config.yaml
d_model: 160
d_mlp: 448
vocab_size: 8192
init_std_o: 0.00656
init_std_down: 0.00392
optimizer: "adamw"
beta1: 0.9
beta2: 0.95
decay_fraction: 1.0
seq_len: 512
Each number is 128 + 32 x the weight over the matrix's rms, rounded and kept within 0 to 255. Layers, rows and columns count from 0.

# layer 4 attention value, 160x160, rms 0.0337, rows 44-53, columns 0-159
[[151  91 131 148  82 130 114 114 111  98  90  98 117 176  80 141 112 160 115 112 107  78 153 129 103 106 115 147 150 145 109 198 137 121 148 111 125 101 137 114 145 187 114 172 128 116 105 168 146 132  90 124 170 177 137 122 160 119 123 115 146 133 103 136 135 178 148 106 100 151 188 102 149  85 153 100 162 118 160 139 145  92 134 151 113 150 107 112 148 139 187 137 128 143 117 161 139 130  96  96  76 139 132 151  82 143  62 170 151  78 140 144 114 148 150 169 124  87  78 116 100 132 113 124  50 161  76 137  60  70 196 151 153  85 105 153 141 102 104 161 149  83 116 142 126 129 125 156 178 117 132 132  91 205 163 158 142 130 117 160]
 [115 108 115 128 126 145 138 131 112 117 163 159 130 148  98 100 113  93 111 102 166  90 105  92 120 139 149 105 144 126 132 136 120 109 171 147 113 112 123 128 155 177 165 126 131  73 125 105 109  60 152  68 143 136  80 148 141 166 140 133 159 128 162 121  93 112 140 150 113 118  86 128 127 110  86 119 130 137 213 120 124 115 135 189 130 159  80 104 119 126 100 210 138 120 145  73 148 118 124  92 118 116 108 147  82 153 130 109 142 132 126 101 123 117 154 165 133 164  93 102 126 115  95  99 163 172 179 115 100 136 100 115  68  87 138 108 133  72 133 120 122 103 104 155 103 181 147 157  64 147 124  64 151 127  85 119 113 112 128 142]
 [157 112 103 129 141 174  95  78 131 136 131 101 131 165  92 118  61  95 106 167 173  99 139 126 163 172 117 128 115  54  98 168  99 113  76  92 145 128 122 181 124  82  86  97 106 154 110 107 169 135 125 128 151 114 139 140 147 180 134 112 120 155 103 135 148 157 138 156  79 109 157 165 118 101 120 184 157 147 141 115 149 176 136 144  87 118 133 135 142 113 122 176 116 119 166 171 159 170 134 140 156 102 153 129  51 141 110 126 116 164  71 156 123  79 128  85 151 177  81 100 186 104 125 142 133  81 159 164 188 141 157 177 109 100 113 103 166  53 103 114  77 131 118 155 169 184 149 121 101 156  92 128 119  79 119 147 117 138 153 105]
 [114 118 137  94 105  93  83 130 123 101 114 146 139 112 147 110  95 138 131 150 115 119 103 119 130  74  93 145 144 157 175 116 104  99 154 120 142 100 140 133  88 162 131 116 177  95 167 139  88 131 134 129 121 121 143 131 194  92 121 118 103 152 141 166 143 111 119 100 118  67 165  98 112 130 185 131 115 129 120 117 164 146  64 173 116 165 135 132 116 141  98 141 155 178 122 142 137  83 104 126 100 149 104 103 106 139 159 138 118 116 111 140  96 115  34 126 186  91 121 146 119 153 131 185  90 103  56 149 201 114  95 101 127 167 138 169 202 135 143 107 147 150 152 189 164 164 173 146 123 126 146 143 178  95  95  58 135 136 113 135]
 [112 146 113 141 130 116 137 162  99 130 118 155 126 111  70 159 157 161 104 154 110 137 110  90 154 108 156  97 130 134 127 147 132 132 169 178 131 136 126 131 101 112 166 168 103 153  98  96 141 176 112 111  92 107 102 158  98 110 117  96 153 150 131 160 144 172 138 114 135 105 187  96 144 166 118 134 142  95  84  96  90 105 164 139 120  90  75 146 139  97 131 115 186 140 133  89 153 125 181 116 117 119 113  91 170 150 183 182 108 161 145 121 114  99 101  95  57 118 103 121 110 131 124 149 140  72 126 133 159 112 106 149 160  90 148 162 156 166  82 125 107  51  94 146 149 103 103 120 141 131 119 132 129 113 116  69 128 141 102 119]
 [185 187 120 176 127  88 170 115 136  70 100 139 102 101 144 117 183 156 128 119 136 109 119 124  81 168 112 145 145  85 234 122 160 117 122  88 167 120 141 203 102 195 159 137 164 147 132 120 118 169 141 122  72 149 176  91 168 120 130 114 106 100 119 151 142 136 171 185  99 144 141  99  85 152 129  95 129  96 148 137 113 137 142 135 145 106 152 108 158 108  86  80 112 109 101 114 140 127  97 154 169 141 177  86 170 167 154 169 107 139 159  75 158 127 134 129 129 132 102 128  80 114 115 123 104 109  97 156  55 133  78 155 152  85 125 120 116  80 169 184 117 158 111 125 118 123 155 137  96 136 125 169 112 111 144 144 127 133 107 138]
 [185 130 163 112  81  87 105 175 111 129 117 162  94 103 110  99 123 135 155 113 131 146 155 123 130 145 129 137 162 133 125 177 160 165 122 142 167 132 160  89 123 162  87 110 127 111 118 161  86 123 124 165 132 149 137 131 150  72  87  99 110 103 128 121  65 149 102 168 149 136 128 119 137 113 110 100 101 169 115 202 133 159  84 174 114 144 215  75 168 102 130 165 118 151 131 139 133 146  99  94 190 180 173 138 154 146  87 118 133  91  97 120 150  76 116 146 112  94 141 122 148 139 128 157 129 154  77 109  75 165 160 155 139 141 148 159 190 161 109 131 115 145  72 110 166  68 154 106 108  97 187 121 147  61 126 104 151 129 126  72]
 [121 138 149 124  95 107 104  68 140 135 111 125 221 108  94 145 126 126 109 145  81  93 191 119 121 122 107 106 149 150 174 149 169 161 133 108 141 118 124  97 107 114 102 127 121 106 115 130 153 163 147 176 117 159 138 138  90 101 180 145  52 137  59 146 172 161  86 129 149 180  80  85 123 108 131 145 109 154 135  97 115 124 137  84 176 169 122 139 140 133 158 157 170 133 149 112 128 182 125  94  80 164 125 121  87 128  97 117 129 121 146 135  85 126  96 104 136 162 188 126 190 164 138 177 150  94  80 129 157 135 129 119  96 161 142 125 160 126 118 138 131 124 101 128  90 165 115 118 130 182 140 131 101 149 116 137 136 150 106  93]
 [110 149 115 134 175 134 101 190 154 186 135 141 123 133  99 116 144 131 117 114  68  94 106 123 156 193  67 153 104  69 117  91 122 130 117 187 177 142 113  91 125 130  92 102 103 113 115 151 127 122 155 124 115 121 144 152  75 164 160 138 131 121 126 132 163 138 146 189  98 161  67 121 131 129 130 121 108 131 122 173 178 111 143 163 153  95 179  88 132 160 116 138 109 144 116 103 132  98 130 129 118 130 108 122 107 134 115 133 140  95  98 118  92 106  70 172 102 140 122 139 183 147 111 157 101  68 115 107 157 152  65  95 126  97 160 104 140 117 169 113 111 129 138 112 127 145 118  79 164 145 161 132 147 146 203  83 147 139 129 140]
 [130 115  94 126 156 159 101 171  74 102 158 163  99 100 156 162 145 140 172 128 123 110 115 154 150 129 112  68 151  63 168 151 156 161 103 137 112 135 135 122 136  95 119 122 119  60 148 122 109 119 144 148 161 101 174 126 178  49 121 121 103 158 102 122  60  91 101  59 146 112 116 163 152  91  83 131 105 177 172 142 123 146 157  88  95  99 110 142 170  86 160 109 146 129 147 141 173 146 116 165 120 166  92 120 122 170 161 133 125 102 170 128 126 108 178  82  61 150 142 130 176 143 135  67  82 165 123 170 168 131  52 147  65 138 103 124 194 119 130 155 121 109 126 126 118 155 157 123 168 113 147 125 144 150 172 138 156 129 160 137]]
# layer 4 attention output (transposed), 160x160, rms 0.0657, rows 44-53, columns 0-159
[[142 155 151 141  66 141 115 132 133 114 105 116 103 158 113 163 118 157  98  99 105 126 146 148 123  97 153  93 145 166 145 132 122 129 125 103  74  95 142 160 179 148 160 128 131  90 142 117 134 113 108 152 163 167 120 160 163 165 165 132 134  94 122 113 157 139 158 136 134 151 187 153 129 127  97  79 103  99 153 123 135  46  73 141 160 171 129 118 181 157 162 100 147 126 115 170 137  71  97  83 126 121 147 105  80 131  97 144 129  92 137 175 127 117 105 150 130 103  65  86 121 145 169 131  76 180 112 170 112 118 150 123 119 106 166 114 113 111 121 147 155  96 115 127 178 114 101 112 122 141  42 108  89 165  98 183 173 161  89 163]
 [ 43 122 102 128 144 125 157 157 107 134 127 142 126 158  93 113 111 108 161 129 196  89 111 109 133 111 134 134 129 112 134 140  85 137 108 194 155 133 135 170 164 168 110 119  99 101 111  90 102  90 142 112 116 139 114 169 128 163  99 103 172 144 165 105 150 106 108 151 138 111 128  93 149 132 118 129 145 123 136 106  96  98 136 128 127 178 106  92 118 143 101 161 126 146  92 157 123 138 109  95 114 143  92 113 135 159  93 134 153 177 107 100 126 119 130 171 157 183 117  95 140 116 131 117 145 179 189 138 150 139 109 156 100  86 150 162 185 104 109 136 118 118 113 139 122 159 132 119 127 111 106  86 169 153 157 111 114 163  95 136]
 [139 107  84 145  96 151  91 129 158 154 170 166 108 141 111  91 129  88 150 145 156  79 122 129 142 159 117 110  78  89 134 153 133 128  39 140 117 113  72 160 120 118 121 126  97 130 108 110 182 151 124  90 148 132 114 121 124 216 121 111 177 111 147 146 125 157 108 119  76 141  96 104 151 121 144 181 122 133 178 145 124 174 116 120  88 167 129 131 169  88 132 167 116  87 136 131 128 153 113 162 144  96 110  83  25 122 126 122 117 149  79 122 152 103 155 136 152 177 141 141 171 114 124 151 140 112 156 139 154 156 167 145 149  74  84  97 172  65 122 113 142 137 149 119 168 211 167 100  93 146 132  76 140  96 156 121 141 114 118  89]
 [139 133 154 131 142 114 122 118 100 117 105  89 100 115 119 103 108 126 172 123 142 134 125 118 122 127 105 125 136 167 166 143 139  98 153 115 184 116 113 142 108 125 128  63 156  90 165 146 112 132 138 102 127 126 128 147 189 149  98 133  88  99 117  92 138 142 117 108 136 105 151 124 112 182 148 138 119 193 105 132 132 171 119 140 142 154 143 125  83  72  99 168 144 147 147 131 149 126 134 123 117 146 151 110 115 153 132 146 146  86 115 166  96 134  44 155 176 121  95 127 122 160 143 146 140  83  47 145 136  96  76  99  76 184 157 122 135 157 137 125 138 124 147 240 156 164 191  87 107 110 135 150 140 142  59  97 164  89 122 128]
 [108 145 152 121 165  69 154 145 122 143 164 131 122  92  80 118 137 141 111 153 106 133 118 107 143 145 142 141 113 151 112 159 160 136 136 134 148 116 105 181 104  79 156 159 127 141 166 116 120 139 115  88 112 157 115 141 106  96 113  87 138 141 124 143 138 117 162 124 163 131 150 165 141 106  40 149 118 101  97 133 124 133 202 150 124 152  93 122 112  95 139 160 127 132 138 116 121 117 130 136 105  60 143 104 122 147 174 171 138 155 140 186 151  82 126  80  55 127 161 124  92 163 118 104 155 106 119 112 141 151 110  97 167 162 181 113 103 144 132 136 109 110 118 143 173  65 116 170  50 132 104 130 143 121 152 111 118 133 132 117]
 [167 153 161 123 131 101 183 113 136 108 127 110 106  74 117 110 186 122 159 137 106 179 108  98 110 152 113 158 153 160 205 154 104  94 132 130 176 136 173 143  79 167 163 162 122 162 176 118 148 141  92 134 109 156 114 140 179  83 107 152 109  51  97 150 132 183 137 191  90 147 108 166  80 121 142 169 161  50 148 120 125 115 144 196 107 141 154  90 131 140  89  66  94 125 118 147 110 150  99 103 136 108 140 103 149  97 151 160 121 132 177  77 122 140 109 112 114 110 109 144 116 164 140 132 104 116  91 128 112 123 113 160 118 141 158 114 137  65  97 183 117 130 115 129  94 123 123 158 131 105 113 144  67  71 149 158 124 136 127 104]
 [155 143 139 111 115 117  89 137  88 107  99 142 111  96 161 140 110 166 188  92 111 118 114  99 108 135 122  89 150 123 119 145 182 106 159 119 178 129 132 105 111 136 129 100 150 138 117 116  83 141 148 163 118 132 165 122 142 127  86 141  95 111 142 137  96  82 121 154 123 139  74 107 130 113  64 147  98 194 145 111 108 107  74 177 127 144 177 102 169  99 114 168 145 129 160 111 124 112 126 101 180 132 124 188 150 153 111 144 113  79 122 149 133 139 150 139 125 107  63 113 163 137 144 209 106 111  73  76 105  98 159 156  89 158 172 156 186 129 101 148 134 133 128 134 128 118 132 117 152 119 124 131  81 122 112 147 212 151  89 105]
 [166 150 148 150  89 105  79 132 123 136 127 105 149 173  98 119 100  92  72 137  72  88 167 124 114 125 119 124 157 165 133 150 133  96 101  73 129 137 128 145 132  97  78 141 151  81 110 159 111 131 137 143 104 146 152 128 118 123 149 143 111 206  80 138 156 134 111  69 128 174 118 123 140 100 158 173  95 147  96 106  93 133  91  93 166 183 158 159 137 145 151 179 130 173 137  98 125 146 117 104 124 127 118  81  96 179 127  92 133 128  89 138 100 113 136 106 129 131 129 150 150 161 135 119 120 109 116 148 125 132  69 105  99 152 170 142 158 105 159 133 149 114 108 121 121 182 168  93 153 162 159 146  78 136 153 133 144 152 109 138]
 [123 150 132  90 141 125 130 166 145 142  93 113 125 127 125  63 138 112 127 130  66 125 149 111 139 181 110 121 129 105 131  82 119  83  72 150 116 159  87  90 133 130 159 148 121 170 108 128 140 135 134 141  71 162 136 118  90 117 152  90 130 131 152 179 137  74 156 133  96 158 101 132 113 157 108 173 124  85 151 160 163 125 109 132 137 150 117 139 159 152 123 186 140 154 135  65 139 110 102 168 126 136  98 199 133 148 107 144 101 122 124  82  98 113  84 163  96 162 135 138 129  93  75 182 117  87 151 116 151  90 105 108 104 121 138 124 153 125 161 121 117  96  83 151 150 161 154 118 133 133 188 125 128 123 158  77 152 171 138 171]
 [107 130 122 132 143 114 106 175  90 100 114 173 128  96 130 148  99 114 151 172 162 125 118 122 122 106  77 133 107 148 142 155 121 122 105 167 151 162 157  87 105 120 139 122 158  92 143 106 147 105 170 164 161 131 133 148 145  29 163 130 102  71  93 111  94 110 111  86 136  80 134 117 122  94  53 149 150 179 127 114 150 116 177 107 139 200  93 136 152 126 127 119 108 115 170 152 121 152  86 153 176 196  91 151 141  92 172 108 159 119 154 104 142  84 181 112  91 164  90 140 169 109 130  94  72 139 120 134 172 121 115 148 123 128 141 105 162 112  82 141 113 115 144 148  69 102 128 106 146 165 160 155 121 153 119 125 139  93 143 135]]